Each number is 500 + 40 x the weight over its row's rms, rounded and kept within 0 to 999. Layers, rows and columns count from 0. Numbers have three digits each. The size before them is the row's rms in percent of the matrix's.

# layer 18 attention key, 256x256, rms 0.0916, rows 232-255, columns 64-127
107:486513519570493505409477494483474490506523511415502469462619529528529456489474495557496434564484527483503459518499487511518490407520451532534504520436469544481439555531452483470514509472488509
099:472547543527494428538520472571504530461490552531485517558477490530552559462488420431465466540548439453521564507531501580495562498517488535504498447498508440536549515530510515523536477488516499
099:516520502504569501524537549498528472450457423445429527478483481522530503574484507519466540523453456531457501505486486412428510532455509541499479416472463528489488523464476456568455486475521489
109:503534468524519521552443458588459529478501524514413500457520527550564465520514441496469498515559496499491535489472519511481506564505454445448459512454458466526473457498564524427504527520516513
097:485540543541491502518398555513505456510472490470581529472508524549451546523489564512471492495452489497578459477470501496490559493523501475498503498495549467486555487515492540461460547439475484
098:535517493524465461545459467523456504538515497650479474508446486486464415471551524462509515476487479442511464529483534481506531571547498561585552570492479560499477535479495472447481464437489477
101:501566459561481458548455532449482503471563486452518530498518484565509460542474463522434572510526430450494481488495457526512530559488513533539545512456498522531603501453510472536563448461521496
099:449435514489520495501512565433518525524530493480484433581509521444461463506471457461520555488449539570535436501537591533516491466529448539505532471517499502524517467522430459529534435515525506
105:503499455523505501452469503496464524493503502386408496496431498522468543542529422495522584505521405396499538508448439479536535471419505514513481475470450456506471460512531448421495500531493512
096:529486472452514488544505524444474442478502502480569534479489507522488498492517495498538509496516491503505503473473553586483449485516492509475436424491513494450464506470455455470470492482454538
101:503522471484533475524453552433528510533548503508476458496521506543530538526553482488550427485489448586501487449499504486399518546481512582504514524533496457448518525511579518510456524487507454
095:462464487507515521506520608466514556507561490519574546503557514416508403500524532458540451506481569511517478563542456553495510523483547563499404541490512505484497481541502494555469520439474505
094:501446492509498438497454542470426493516523514509461512486502509460581509470453561541519533477530528457440501403531519481530451577509493484568501497478497541472520491557500394546500492526462494
104:489456539553525545538457493536502554484476488537490502495400494590480482491506418404526561510491466500504537524514436503524559517533514480477506527499485525446538531477436457488455509546502533
111:503407514519479488569515507477538485486569541528520546523545532487473502556536454476590414453473533512499499482470589563566497487479551563510527485451524446524493500577564437505530490435516448
101:472450502477595493606502596430456491479457571469505483452510467474472490568521500507459492433487448466476536512420487486466478445501535522487471501551468489446520425454525511445460497518566486
106:532519548481483511429486510512510554425523509468534550489438491452520435482650495422563449491446542488501550605504531512471489497530466543466529491519459464503508469561499480517470526481503451
095:521405497518480540469475482502479584515516509502526499469453525412586561516487534497595598487469526496537497571473551468471432484505560528424544500398517512432479539510563475531511527479520529
101:563553455511585496475553510497492557557517542489468507500479508486509495434513508526509426532509450446517521514496511513511506548495534467506512523446469437527486512473557484556492528531506445
099:584495449493517558467482556524509451486484433422469457529475456526467515462477505450591448525478502486528471559537595506481560511495493553546461558505573464454522497505450489474509444424430456
094:456467458521486518517537550546472498515635449496483504486517492503520539521442494446452469463545540560464479564456602432585456480537505492477537409464472421496507488482571548517554577449460554
095:494525493473466441523519486543500519440472548519441522458531518430506495541466492470509480469455463480517385489467506504504576510526425480517505513503529544534429566525552470504492499478454487
100:531471486485572519514500484572425472474488514492521522527471488462387520535551515512523538558534501498542462449471553632540520473435496505481503493517507495497564502492535479507468472498480484
096:471492478534467496477520475638511486366555506490490464456520499503508502514463501498484462507496461467481519563576483499563464516496594550523546472544506481504500497531484557539495450428523579
# layer 18 attention query, 256x256, rms 0.0891, rows 233-255, columns 64-127
103:466447530484444423509471506580489494515536531513474491445513528483568512507517462445497526509529505447517498519446556525479522423493498542491491466464485538537541532462454465432520505514493399
096:451509519473512525502507605485527479469454510490431503447483522483476531539503551452473515466452479515442552479505484518477489487512507471442501475408456539506562481536556455518599532487490526
097:442562526488536488520512534514448491439433478476421489491492464530548451503557493440460459477465494457555514486514472498501458460486495539441540477484458409459481453499492507537551477521515480
099:522487529547440557517531561455541512572525474529445534484574473545525500533515527505608524547473417467499495545513558510540493537479523590470455499532518522501475527485471481478462504408545562
099:554491510515558484543493406492504581533511505536454530486506503529545571469437499523559486501504462470543446562507454498550546537492482518596471531437467456475521461456562492521428543508487525
103:461504548464464480413501524441528505493529548462472446511579486551551525518460521532549484470588547520570512494454486507466490495499436457556471548497506462481425584449484473547525480565461561
097:529536485439453462607457496519538489570523500517472469555437529523527598494513510416506488508518480497470528489536440453488506446522515514432539499559538420487512562493497484479434528463577509
101:512554510507504513520441510498483552407519521451485494533563490468474527512481456543473488471439542475522521488531382464475546454536453470505483488485554555531561495413409463523517501499504452
096:484540515487448502448572445496502526427529506533460478534484568532496489417472438489451543541500432563481441513517514542634419555557486487524529504483537541441430406467470471452476424483578533
100:503506474509485579540522541488418434423509524521509474537467481550540478394478553486482505462500541574539520495422476530522512498580567537493510513521492514495479463472579494478520537488524476
092:478480471521459471510441450468491495502479502521479565498485453449484503487503445468516547496489381583535556566549553517521457535408511565529532484501519519501493537511484465554442462478549492
099:489518525475478446535533474542496466469435516517489470520515438456509424478532521542464485430508512530515451484537437422453489525510432467500477472474533484559512483495449486436485518501589500
098:534472516544486548548459529572518536471420512536497465440441429516548520475476501469456542532468493483519468515494576506427436495472484520474480519458456510482479503523458490520502554528502504
111:517497576517468519527518494509555519508565530457540480514493449442518512479461589544517451569504500594518495508494501571541496547512515448537445524473468359501501491421563493544481484528533547
097:518508479445505491503524470520492496464471538485520522485477498464482503520497463413476480515509402469516492413500529522501476513519448552509469457535503572453545524473469533553479471520482502
102:514544457473507492517478473566517537469427447488537567523509525423472513473552385450469514425372504466579498495460582544430454460550544534481522486465456529517482596487514474500440498544533487
099:585486503489485462484476516569485497446524524536472590518551479512546522477473481457465405502433482546490550494480523520473463518467479480451439541503497433531503492515426445499535497512528516
097:542554547474458461486501488562458478521543512532552424531525480464466483470475489549485544544524448508533512454517485479516417503496489551528536460545500377508492579500497422523476475492492473
100:500498510551600547547399537540493447509497503450514493512461453506470575458491547480575504536514525514431546480544484483433462465472483545495443502455497489456508533488442447562491493498522425
095:479536519468495460455549541564520479463479508523496463572545468464463514552532460504504496484468538486493491509474478419529486557503536539523472545439558435506508469486467482522560552455519425
096:512530434507487498443500456542519517500572499469399564470438468495486569467508529551531526532440519516519474485544484571513525474556513477497452497570473589452481596517481486569567431475486448
105:534512489516513535557450458561540499500590516494497557469513459452430461474537613494466450530457462433466471445502519547481478501530506487530474486457524585529477487516489469533521491562479481
097:497520511521511477485513513540386499519401466485524507486517496503538507430559491480494503448493482524474548488492456469517452569450531545514446482458512429470467495467469510462495477491529520
# layer 18 attention value, 256x256, rms 0.162, rows 128-211, columns 64-127
077:525411505530410473478527543489482466462535541529461480535474570518565492561434522478539472538477464470524537497498552484575467482537521527481404528479551458490481540512515461453456445505455481
077:475532532449514555519503494528456540556473476504519420491463537544526495472485504469583490559503491528519486546477511559510476501533423472467553494526459476455504525528454433588555503493538373
077:566439551509524454500511544511528511549485545500565428457506508438454458500422539432542504483508436460501467467516540552541528506472433536539491539558513421552428461527509429453492501530491561
074:511476520466532517468459523504515487518440549447592522474542561536499479481549480532445465551518492458525458523546461514485489513528558552457504496514460523410479542488497530476540525534428545
080:477530487547586490462517539573460568502567530510503519448415513585556532531454490570442461452514464484476504390524407594414501555450468544500516459455478488505458568482503434564481456488473426
076:490496519520599505499562518492449440445543450483482442511450474523511501539420505514576471477511501452468519460526501472486478530556474573486479504491545459452617567431470475453501494484448512
087:367548495494529457524521472513507427528570555492505434430510482473545552505492499416515523554518565469483487474521506462496521525481541450488510534476571565548537577522451470523448463499537496
081:480540472517515440519439455513573497450499583518500528507477524497468532508481487492512465489508469460487533572456566544438483515496461494471465556517531499538506483532399537481484502584409477
078:457509473519432518484488425464493486465488470519569476535544464471447455488540508565486520496501473535460495441544502532474516476523437450526520512477506504499477485535471473501469454458423535
082:540490516463457473523544478507502494544491535508448506539486472527531495600546571473588480547439447512471488447480434498459554514520439503572526519550485529486529505386516490502566524499462470
077:522544559492486471450535442490555537433472495459531544486527496484514528611513500453498468546454470540465528498493480503490508479470473507456578477480527471501514490462503450491493518517534546
078:502564507457441494435522458498505509457480484534541519456491388512516539516526491444540459489517487555418474428522481513453481566513541449442523493528527482520478539557567546498556484505459508
073:478546487540549466415475449480518522428428507481479465523513435434486607551457538511493504512514460476471576510496494484478465498468523490611437500508499480490396493541486541489463474517620452
075:480512488514491495467442545466513413522512542405467460499476558502446564557493502387519526504410434466500535498444475511477484484496467524544522542532517529493449546456431477426476490460503535
072:518524497469478548488494491506564530532456552537415503463518538527480465423504501471548499491481524565569472539501415506517477568540468524508558428537480457473477477471489520456496532478575486
071:457455470579502498496504509500485480519480505443467471521549462531458469489563497477524491450455528476472398593514548436477469456424518535544458607529491498572525517476504480548501449461557527
075:497441482465442461556462440537458478468530480459514528467493544520494544514496454534473477487527445464555499527504477460494516451508571516549503448512487461453465562486515513517561484486451475
080:471568497514563596464494475454544478478523438468438489486550560507439547525497482449453503511526445480504489550440485513528515447498466457549541500478423516498483433516528460521510505498532535
079:502515517526510540537512469480497485458498469495456507508469435495464502549446574472528493521434434509547502548427521525443463583492432527582490508523512591509508537485482494497549516481515476
078:483516560489520526537524433488525555540453466468496478527545433459541564450468591426508498524489518465522541501515531446490511536567490450584542481479530476437439546526511477587465509525491518
076:402519478519550513519507402441552504563475535485460445533550448479445583508502518468525472480549515488495555605552488446503473529540490519521485516479509582500469443477490495494479500516490490
078:465539488503476512490432538581414502407498525522476544573475472485442508539498531539443430538398495503501528502547457491497471524490511453564487535517560508494443515495460518478515493470535500
076:481560554493506462578514525490498485409542435512531510530441511540477485516543438524505408563513487508526606466505465543519586489546548557539524539514405491500415560537477543569550559452544442
069:518489506556473491530517468500473509518470515495545506512472446535585485530487481469473547450515547613496488521490582476445566559427542565474503520556530544519551544571435445487509516547459565
083:520519598516503549449516546422520489546480500436523578552473494458405534603525565557529482513502490497456489572498499551451520452555479525508570458463465480513497487521422509497542524513532427
080:496460515562552466559459430529557539497477525448474544506449481500554537567454470517486544450439452468508476418508480524490521540471476508572516565476455455513495519481509506602487462497459484
070:473493535497537531459485472526495533529461528498518522486503617474493499532435543583490539486471437465502498406488530476567520540510513454556541551505484426547521563545477498570454472477557516
073:464473506547534481488456611468538488525612470507491519470512488422540525503464435479414464442510500540554511505463461507530527429541520452565479530479512473540501500523440581523540489545557523
075:500544460523500499504463490412570532492507514496483521547432501446521530518467531582457510497530463602460549503515499487483473439540462559551562520456514479501456472430414390493490482527577481
080:509519453519522521561551502504404495453507535581462458503597484451500510411487555528410512434489503475514507525517517489552515516478503504463481509515492503469498485494468448474548540517494495
084:526480530495465515523517483524480491522487506492518441532535432448514463484405517555430503457502513490496600477508499478463499551389600468546465502519546465524502487477466509470440493523484469
072:476504575442503557533508453490501504530478504492516606552561444446524410521482427490452557520435515472465485592453466448442470582480531511511513520574477464492538529550433524548531539491538486
073:538438524501486475504475440507473404513494431541448442522466527483476439495531469490544467522530429456495501483509497520456567489421446497494542476513478449512470543536551497469476493434565455
081:526545570517469473453478459562447465494420469522553526465443447504508474512481428496471493500554529492491485484559510489494530565492524489555538507517545481481496557479494507480476533555505484
073:533488488473530529431449512574502408446447488483498568477527515508527482536468515541485557483587533566446485496540507524461472485500467498568477492421506466550499505502524517546472457499453553
079:556480488480539509518462466499479421476505578542575466422533532495503599428456501560442482603530505514537494560464486525513539516574486503548484554529457509497486559413517491478475466469507534
078:462528510545498490487537456524561476473507469483450528530496505521582496575527488489535523532515517503466552519508464583489559566535503509482571505596475526482581527546442475504454543548522464
078:564564446406501586555530500479442477481526534520472491488518449536406516466496533502486574488534505428443601494570525489381536520525548473540558512495461470461450500501419552542487472506494473
082:535480462506501523500505475491476448544462510421518451524480496528544523504407514465433512445519469556421496487518472552476523487479464527509581517499497473469494471508516502532544546497505482
078:542502516396472492468554489533515500517480505481513484564516517486458482464508500457493475465400511511489462477544531513487514412524552498459525536560515478447504523548458519453538484505534453
077:520370477547512491589545575478434542446523505475501518468448569505470491495469477564466529455554538491520424476513510518536479457496486520488499440562451524575419468515432540467556460450517488
082:532458495462498443475473485463504513524519528490497441453418535532544469526528501442482510475486435473460493568502543430578470478531439494465525498517583475499552478551519438483491503472530451
082:485461477486460523569480510547498521511428498493521505546531560466492509510516488474437493561513549505489554550472523501538509463453527584433474501468550502511553418495505497492496484454562544
087:519571442501484453478492530496504509477485491487542471473557510520483537513450539452450462514498471552550526512528461466518517491555512471503451465397471454451448508535584452549427458475483527
080:436441537574526455549476536555474506460518481464507490524539516533622538477471501541588581462484476535450457512468473511505522477542468480505492498440490477555531506462520500483496526456576477
077:599515515438516511501474491490545514518388573473479460518481441496547449518562503494446498549471507473497517482477478449459425488529487451463394469447520469501490481469553433527538451545461517
085:514542423510484494474485446509490467495559460578529583480544427524501486529521519440513439450517483531467458476523496535528578547454498539464539532518612427473496552540514440491513521517493485
086:514524491426458531484501431502597519574533500501459555484543482525485566509499449514440531536524490550510479545485452461494521523495506484525502592407532485511400554498473509556506542565525547
079:464514547492388446548513498475527443473539465559544530516510552494461509445420565483414469591475560509534506484448546606498490505465510463483485526467444515552507456491501520469567513530518532
074:482436498467504495529490537484450533505473498500525494541458447451467588462540464554488530501476452502527490484543555460468447455480460480482496445492532489536509473485529453439409550465482512
081:472530490458476540515474467545438548467584573492531505501546516495521528481522554412414467552499547466494542496470508465557541531568492506509454519479503463521510568450512534470529439482535517
092:548493460464485480468557550461536499471568552539554488452535481466523454475530550489476512495460459526504476473514481475546559517549527487486590468438470489485473476551541499452529464492512518
068:463445465480475462527494511582420466538516462476548546460422461438499488444560577480555475495500484476581472531541532493482495501497499518476413498467480535538601451531502487466541495514494509
082:544415528496492447507434488446487563503553563518479476548483571467554476468515429488510454516436518590462476523521516481504514552474551465506499491541456498456542502555499446496441484515525475
082:476557440532471465495486539490475522551501531521505559495494432420484521558536488487477577491488426492494474575422434521600512497521490554511453484447544508451463582517522486520559511458563562
078:579547506512477509503510562412488508458504488482455466541528450463553521496463532512511538443514436489455517458531472485608434495496494517488403551465517503466471507552485489565522543476547457
089:462485506458457542513468525573487493508465475488507462563486457581464475482509553456492432468505565546485499456517590449492512495486493561507510554527508469482498536479392504456546508501493571
079:570440478586549499524523541492564583463519512479575505495496480484525462580487515476450432581528479543503543467417475543539514536527466511492475496484503488463560464461483441521534440483490461
079:508490477466502488552461506465504525485463461588442495459487490498441498548481442523474564442535506538511531527510511471386566459477531479496515420632558498564530442529484461512462488553492492
076:459520472451505515494457504467498520469465489504474490500500473500439434487440488491437508430537487469419527508522557566455376414544469479430528495540510443477449472429548502474505445522530445
076:492527510507537385539504555527460435465459572525497481467530557566511510512540477481577483498498398522442508528519586420511476535545485446511433491539454430477556471483492565478484484411467530
081:522462432570466473545523558462518452503442536457455567532465461493542549488498517503442553537506467533508473470529493457476459515524562569533407510532471509489446485498466454590448437542541492
079:480504513571524472511503504497455523548497464548525577456588477576548508523450497481565502491528501458602449495518431570461491470483449552550477485583527460500505487510527492489513565538419488
077:465496450546479499433493520485510446421479461491489570535522502523458470450513453483517485506473478484494441483522458473511478396488451498433420522535548472492474478569542449442518454516546520
080:466537473542520462522475494507513585522475446475560508499493553589502523564482543508504505540502504515525548518457520523503568521388476503559548444542486436534477486469467444523511492538459539
078:536504433426463559474494474537502480453489491500530445440502491450505465463505492481530461528527519509503552496553500495518560522523493598518515481508458560517457504604482512537413508546464532
084:523509512420536543491482489455513513495441478494476464559512504453479496483447543513440488459448484475484474485457465479569458500490498568494496501530498488476524482450529494469553476425473517
077:448523502486619552507504441492547501569511514485545594416481481581528419421505458504498497515541516503509461547415463509374481465521541522490496508471532510475463564493486493493458506506537494
076:510541431497493475448385528550558513516548557510491548545492473534478523518521535486532466470465469507439522481536456540567471435417458481539478516468533513452471532547543530543522557529449442
073:496607486515494524495510524533532463455486550507483504461494508519534546519434482448461541534590536358525523530449500522499527476473427560504478558464530531503515529511484493515446532514567543
079:504488489499497507526464549510499491422485559510510457499470517483487548548502541442416561456514468501499532444591485488489488502539600425501441469427527458561481484534521542555505494536497547
077:521496501512507499481506462514525484482478449416532450439500473456510556565500504449482449516510505491478484509526423543524617417539522483489576459455527512495514451480555581476546501513563548
085:468547541475441506497569541530483500555573479473574488477501543538533502466491489421515470474475504549530517447528491413504554507479526446457492507479516514524525522502530485494542465485488467
077:511487521455525481523469547527537433423512581532468512540392508574452453528457409457459424517499486542471549567533560519546559600460576464486541508572480480505489453513441464595515474512552499
080:548456491511518473508479498544468490469467525535479532508505471471574509451475492506468571504510501450471466486422466501528480461474487482468528530570508493474547542474517560511484470516393462
075:505499536519530451508506542463442469573491438458535385480447559486490553486516499478488466488540509518461503440503457443493479449510486486417427470461504518480482473471446506505545501510507466
083:542450411537475492515510542527458500622471532494527466539468473492493552553456499526461489515498524553436499543556497437469526463443516462469502513511505471513521465457567497453428532488473445
087:480506491466494474475496496462436509474504495423472560468513507523598534513437551521480461531430428439454459539492407507465483496539494501440483483496490454513456576436528436536555514498520534
073:434518545447502482494543508499479454553532503510441460438506504545463461533480494488494485433486416520541528459487516440518441562547493488537509456502514514461495552473460499561460528532427446
078:456459430483539457518506522553449551541491488555544522454472531488525505517475456557523527446485493464482520532462438495488414539471589499550483455510468515451499514447546506446496519475464508
079:523534453556434516406466534480555603474512475512559512494553448524447543510495464504478494506485504557534466435556487542477441477514405487540537507491426445515523521453463508504511463495437433
078:498527478530489490474452471463453548492530518423587533528536486504413458512550638521487485526540531545541539484506520492475435518560424516463544560466480532519528545481483469459578507458502469
079:516537527530533487427494577461568589536458521494459447559493490450578589415466520547499446519534486431533501486529435540485537451492501547532419557545435376522481397480512426541498466519544482
074:502513549524485496550509511513491478450409544498528507459504517466460458454510462501522501491496429530562448543502584421457516538455538507523482418566524471435530534495472575490523467508542490
# layer 18 attention output (transposed), 256x256, rms 0.147, rows 128-210, columns 64-127
075:505471542454495507478437525464455479534492453535480438527545510470531488553491546450489503472518486537454497499493496550415549476560486512483494551493448516544559472455454538489534487423478550
077:487523472438516507505552534476490478450497533484416420491491590430497475486496525537499519431415506540558518509493477466486415546518477497501535569533507456541450497496468492468514463495497440
077:466467538481511481473529509438497628541542505546494508443531505533491533527424441507399534466497549474526533464447430542454448535449425478541497428494513521528571496498506497563504510510561466
073:549455466532471528514569519504486491508531536500518457482526477471541491500463489503476402473544475493453511515449470570505447479462472512600423521493526498467506548494607514560506531486507497
081:454566472533392522482541519526531501481457478480484517531536435481430507493480492487544485498510476481526504467495437513517497496498524429434506571494472538499532550503504567490521588523486543
077:526526544459464491554522478555498485476483492511462521522481519486503499525536509501510465510484530442472512459532526503525458465445482452393463535514426471417468426432499464492503496520502590
085:442471472476496479537542557495488445556547561510461513473507436477539503519501474598524483478525527590471487519557485524519457457497484503453573530557506523448453550525549575477538473486447477
084:496462434532509470569400588523450471532522479479545468470577553557522591492506448548480530509506467475512468532497534483537503442498539496517493533450483473503473459475582438506505416446486482
079:505502536518449440470431452463523542544486515520461507452513484507451513528464489552506513475549556453442464507485479520515475548514449478500523451548585507481516480535494548495490494506484477
080:409468500503522499454499480477455536564449480529560431470542506424487533509476570519498491498510516562544540459479504522529578528454506537529493489500470511475508549529488506524438490513524464
077:531491529518540562531496465499470484472543494519509483457430474488446453472548469528523596448459573484554449588493507510506466434511493481505498495579465489518500564557464498480479574457501442
077:505537456502474517511499517496476536514506541548413481578577530535456568509472456594565485510534431496512546522534468545525539501566488452432511480501399470444476491426482489551449484517490509
081:478526542486409462512566479543515544529459482531503525531516524465495510522455424470524488495522536511549545510557479574460591470524475413493507453460449568502540461437586519462476556541529483
076:513421515559509474456564568444474482464605438500521438524526562505545472540457466458511495478525547509548437484544534441581544493554491505485498488505509470536469488497585538481549502529467460
072:446482462463490453539537466531522483454539570461541500505489495540507541536429548502501461499516517529518437443483439518528540535529512509507437480489530519597459464487465527507562449566547489
070:422502437508506518484459549502563512424495441539485558518471496525501498502492552503547494521527495532540510427518511500470513540467514470532520466498505534469521538492530462480520563531529468
072:529514542498561500454496512533503513470526430472548538455513524482485476524539577472555398471545528460501466567506552589543609473470463550512421525418473490428509474571503494567561513562484592
077:533421531488552517496529430488465412479521477516562502480512499533463454440520480465548469520486475505555513500454556471569601454461529477467589491485494499551456580509565496477540501458525474
082:501490492475466528475552466472529545503547490423479514566526539491504464492487535535522509517415463441460486441486502528560545479511516492507487489519496506485473497478526503540529525451471471
074:507467513419518496515487532449442482571491503555511541513492483559492441431492550561518427504504520475513503475471482545469457495572459497502506450477459532543482498502559484512539498524474421
077:480496496501524455504453554583532596560457486386519536474523429528579495390452507522586463511486501614490512440479449462473486520493543482475418456447511459499477472478538450473485545459517505
077:493513472560471513510497498588460565435543503524423505432467554542508555499419475480509465541479515532410395572492511472431650444461452530496510505479444473459473475526463473432486500533456398
073:582517415490530535482543481568510521529393457444466506442464465502405509440501537458470564530470427466494508525447416512486512475459518534494518542539481466497487485529556508449452452520504447
073:406530474428483516512490511491517479510466492551498590457558525508492469525529501526453562472504519482457493468460531449525427533530437477415473536460450435471481494380494558545453483460487536
082:584440466422593492481521460514540472480490501469533486531512552492533479419526458487485500464501492490531449476477479459506444486498537426512446478641492517487490593492464477481476499429494480
078:520537546537436590467538544498536495496483506477479522489549511470472426444564527554513483533427552437561456485476487497489554497472495477531502480544515527517519490536490448530505513443464486
071:493532523539530472432543502466526538461515518601449487542538478498434557488499478417467518474449480458489482524592359427482544528532479464519429418467516487518492525544500503478587481467564479
072:555512536537455497454546427589514458527462503551466499547510545521500476480542544465388534508468524448502534539502589474584605524468525522519540516485563576589495497460537439520486422452446528
077:551546456551430472506508473580562592517469540549543553451584500518544552461463642457539533532489482502483516544492460538451483490482535452497450429543453473529478521552585526536514463460562506
078:436446490449458481516497431552512465474515510514474485475457484522571498556525494478596471538513493449464511518524552529476453450522492549502544545478426526473446519466533473490548531456570482
084:489566545408465463512528542482538465557509524535482515420516481516501461553520507538520553526521509410492462475523474504487529453565471508533487467567504478480502458488509540490532563471424542
073:409474526558487529441490515455481519541439547508493563546484538430496524485536489519428525467557472481468499497419534418433534465476476428462476417498493531452520457443536479524470477472473453
075:455554501475555449460522476451499491549446473444510507476468513462484484500525553472465464531483506556577526459464509552421503569555465470526590522457538522512447409510462514555463527580479452
081:479487511490511492467610549467517524459503499452440528543540482510509518529492532518469507505459524450537498498498512434509581547413446485442479484484540546467463462444495509571521548458432513
076:477605527479486482579526514491551486515517473451483487533504480521473406471440556467474490526507579500436423473468514524503475478436503522536540480545431510447465509509493458568423520496473602
079:499451458537408440530535454514562482509519550530524440429500549522508509451415538500533462443443478505511500454517473502529466473483402518525444497539518516457484467474516569467519515545520464
078:558457532446486498551509492501483486562465498497435520527542485508557442510534533578491514478547454540542522469470569502507449480457442500471488575528522485562468468462548477490634521437518498
075:538436505506465483501469518616523455524549486514485532484530401523515529494479477526487499476539491469548472564434571550453493469495530474407530555492519514471501561513528469469533433551548463
081:504531509544466559507482477435491502547497483474526533507586524455460547502505508487498550575448512469504436472479542512472550523534456484471449507571527471537526542479471506549455468468540459
078:522500570465552446521500500471445556478548517518537512387505482445427460474538573497490452442517517447494482559478526459419491502605489524514525546458474472512451501489488455519430489550540558
078:490513547527497395477523565508518492473522421497561474517515476453476527540510500471487510461500530480477548483505473513557557513547484469475428482442509440521472466546463533544488493427497576
081:543472463547518473459564539539557514512477437443488540502474548450480471470558487498484493475453535509547534535504513571476453564480481497510555493461450433503564526431463512513487490552479505
083:458466501459524472526419510439540486539517463473474518416479574536465499463549531502489477430439496521504491464482444538471531455538437473568499474489506535471461513517493482529462521562475523
088:503502516505516568557525456522525516527561476600554550498434556518499482447471508480582499526537556550486524534534548485500516587483525482495466526522457585493491447490517540533484548561475439
079:532560518515472449460510538547461512497446533555532428498508543468482466507514536509525556439440418550507556451562479463511490478515479456575562459579552495466452493511428525513438506413463519
075:482465484529441528498458523520549465455499514454532532560543468504494526477515508555522523505526459524565446486461490578516506491480540470504451473484498478570575461401565449507505480543430497
086:401519470431503542529532495543503531406499542465431433444516475482490527455504469477453531563557535479464489499507459473496517512537505501435496470537419474504520494494516469541488473486485471
085:564522486464520576568513612458449497522452530532526556475517469478480499460484571459426520496528532485500447487492481501527571583510512470584501459501526497599596455512540520468489452516457467
077:464520497507480527517501513475501489527498527420477604469468537504498498494508443537568441529480496516517451513538508468497483440487417458544463458512449601494411543512547484519446488479451504
072:531511426557512470450433515515523561452480563561466539540487467498448497482499473486512511472415517484451492472533485473512542567523521476506491416479456420487518451483483516459512498510535467
081:423440479502514465562502572551538516513522489593504521479541544548514578508488514477531514434500483543486468482479458432512519489534474525488544500522455528510459482433559487513529502512463486
091:516467468468518511496491464509541482539570493510554517501479572483455586554495487503523468550514498434429487515486517495506468480461525522514523566494500533523516520460524516551441524546477516
068:517517500500563473489512497423607524477509481618435492480443534502557425527450468579401519531417467497499560454453525546519493500491471473501451507514482468509570495479508514514440447488527520
081:444607496506567525487528528498471531546460507501560479497560503528455483521530495479414491494514452538459547553493478442496449491537484454464497499453486468528538511448497485565513491483476405
081:520525520462505522515462505546589572528489498483507483486508570485476489484480478499486523528559523568553471477486550484493569490479498430515516502471552479528599521467494537513519486557479477
077:508543561481487518454486426561580548499461430506475543591485470511492451450506500442448434569481496492463498460476498510458543481518485489542515497530419477484520520475468536344464495496534466
089:514487505520543457508539531478468468423524475520490525485491537506526587479477483554563453446501509535584529536550510489503499526483536549447556523522528433478485582521533507446550526462420580
079:516495541441462429517542475502517496567581476462545478508478487513543598491620484524567525452479519427535496519572481487515516389501527451495476531455469579511494464454466458514584517441406520
079:503473464512469541431476495448473529482512464504508483494511537517566488562463519472511562454492527441460440520498506523476462488483485461465488477479480498506517476536452518480469479512501488
076:503554492526443511455465527517514579415529442527468532615466516463488504475455554523494550544526502529585462533558523546505531502549547467521564467459524472504478528510482455446487566507557493
074:465499525615506469567573497549515527535515473450484478516503467494440624472449490539529526469541501484476565507441444483456521564455568478438535525429491430431406494550484488461526533476538496
079:484574460481458496447446513549488550581480462554518488490474518505479413513530510467503570477500467575432415518492439551435510552516503487547530429475461538490530518526537552490467519457525509
079:510483432464511554491451476575583492483466523457420523576529438489503518533480537457490514442474508505506614417484510567504560574528460512489438539459513531431479492450518541462478436509501525
080:534525482488478510479535513490400505422526485581481518458553460513532542550470555468491494484541570499424496530507506528493512480525544474531463502478564475479480574502517508504527539508491513
081:465453521475510514496478478547475503563456515542450437453491520549555517487464470532512529490472483472531492544492511472583487514475459526475430545492548357480559505505493452465510449500472537
075:533486526516538481480537518494510452469553540571481589515432491572548512529539480526574502438542496452496524550505509510466523467500513534494454548565541506479523464490507544509520460495535491
080:443392510559513552506513476535463569473532479533512467542453455441492515483512523525521492507516505497578460476472475485539550478491510506546521487557524490525489520524527564503479541547487471
076:507455491544459455525534534438475482496471548514485508529524422460460552486410489548465537495492459508475508551455471460558533474534475470483457464481572485530465541513503545470486475534483515
079:580517378467512529499571475512490534504550496477520470502460487531533473496423490462476468543521460524542469484458485464532559580524480510636530547547463418460450557485551513511495498507574514
072:536429533510507530508490570521605494463469542527416502492537440519482462476493474467442485528449581541584480482485607532449509544518486472539533539593518484478497510527567521452502524586522574
081:506480506478444521483540535570492509467487502581486536504558509478510501495556505544530543500523512495489487485458504506485531520462539524547560516547431534551548522506529480494474506512482562
075:527428529514543496549504454454533483495569515539660488465451528502481488478477501530474482484486466493518486451533528469519487508533466494498494505508501593572517504498476452540496497468460480
083:423521477535561558460458484472523497455481433455471516422480504503503504499476486531517524541502498477483484481466453587549470549553471478482501497528495514575503541500524479498466451521480527
075:483527505497489515502528530466521495478501538506507486465472474476474466488537494492521530487501524499568484560485502481455449433504518530515526495456443423502439502487526544399518487484457492
079:487611500520465434517503566582542452499498527536448448485495504490512434468500505477448473495503506455511449448508531417516506464519436537515514482486483524508542473478518522512507530501510402
075:538471471473477515500488519492449507582546411451592541534480536495478536460510539513509417511514586533507522558489461498437449473488501512541522484525524529479533545521599564473453510511462579
084:549458503494486524474487506448451556497532579496458481440488516505566483513422432498506526456514489486493526549496484515497469470579509499529527507539504498461519494478432531480563492550515537
086:552491394537503467521497528566480508474500494544504486572465532461428487506472542427512488433483514498551426452556537496446479514561495518593410497559448527473578462500558538503478492550500440
073:522463586480533526476468513499559574520475538453555545510548516476566572506534493607522417542543550536487434488497466517452535445464495500460551524534506556590497444528597446542539509522502490
081:529501483461471553466519534479516503562416474443453451544444549489463479540543492520465519533459443440532476507559484523442521495431522513449464523468509527518507479456514525560468457584480541
081:497510442474495451470493490559531502460519537513581517545474525515448508483508555523532437494514530497470531526479520540551456536455492460533453489500501472459493516475414518512551472442522505
079:489495566465479534498488501489544506467549488473494531502539524507553571575514447496482505542420502506528515512568533560508508462463531551540424453580523499474516472460503451543557458485511516
076:490493493460486530536533474486520516493539487508557500484578455523523535555516508409526447543464477510480512563470488513508508518480497468555478509456518470469470515498475449508434461481462500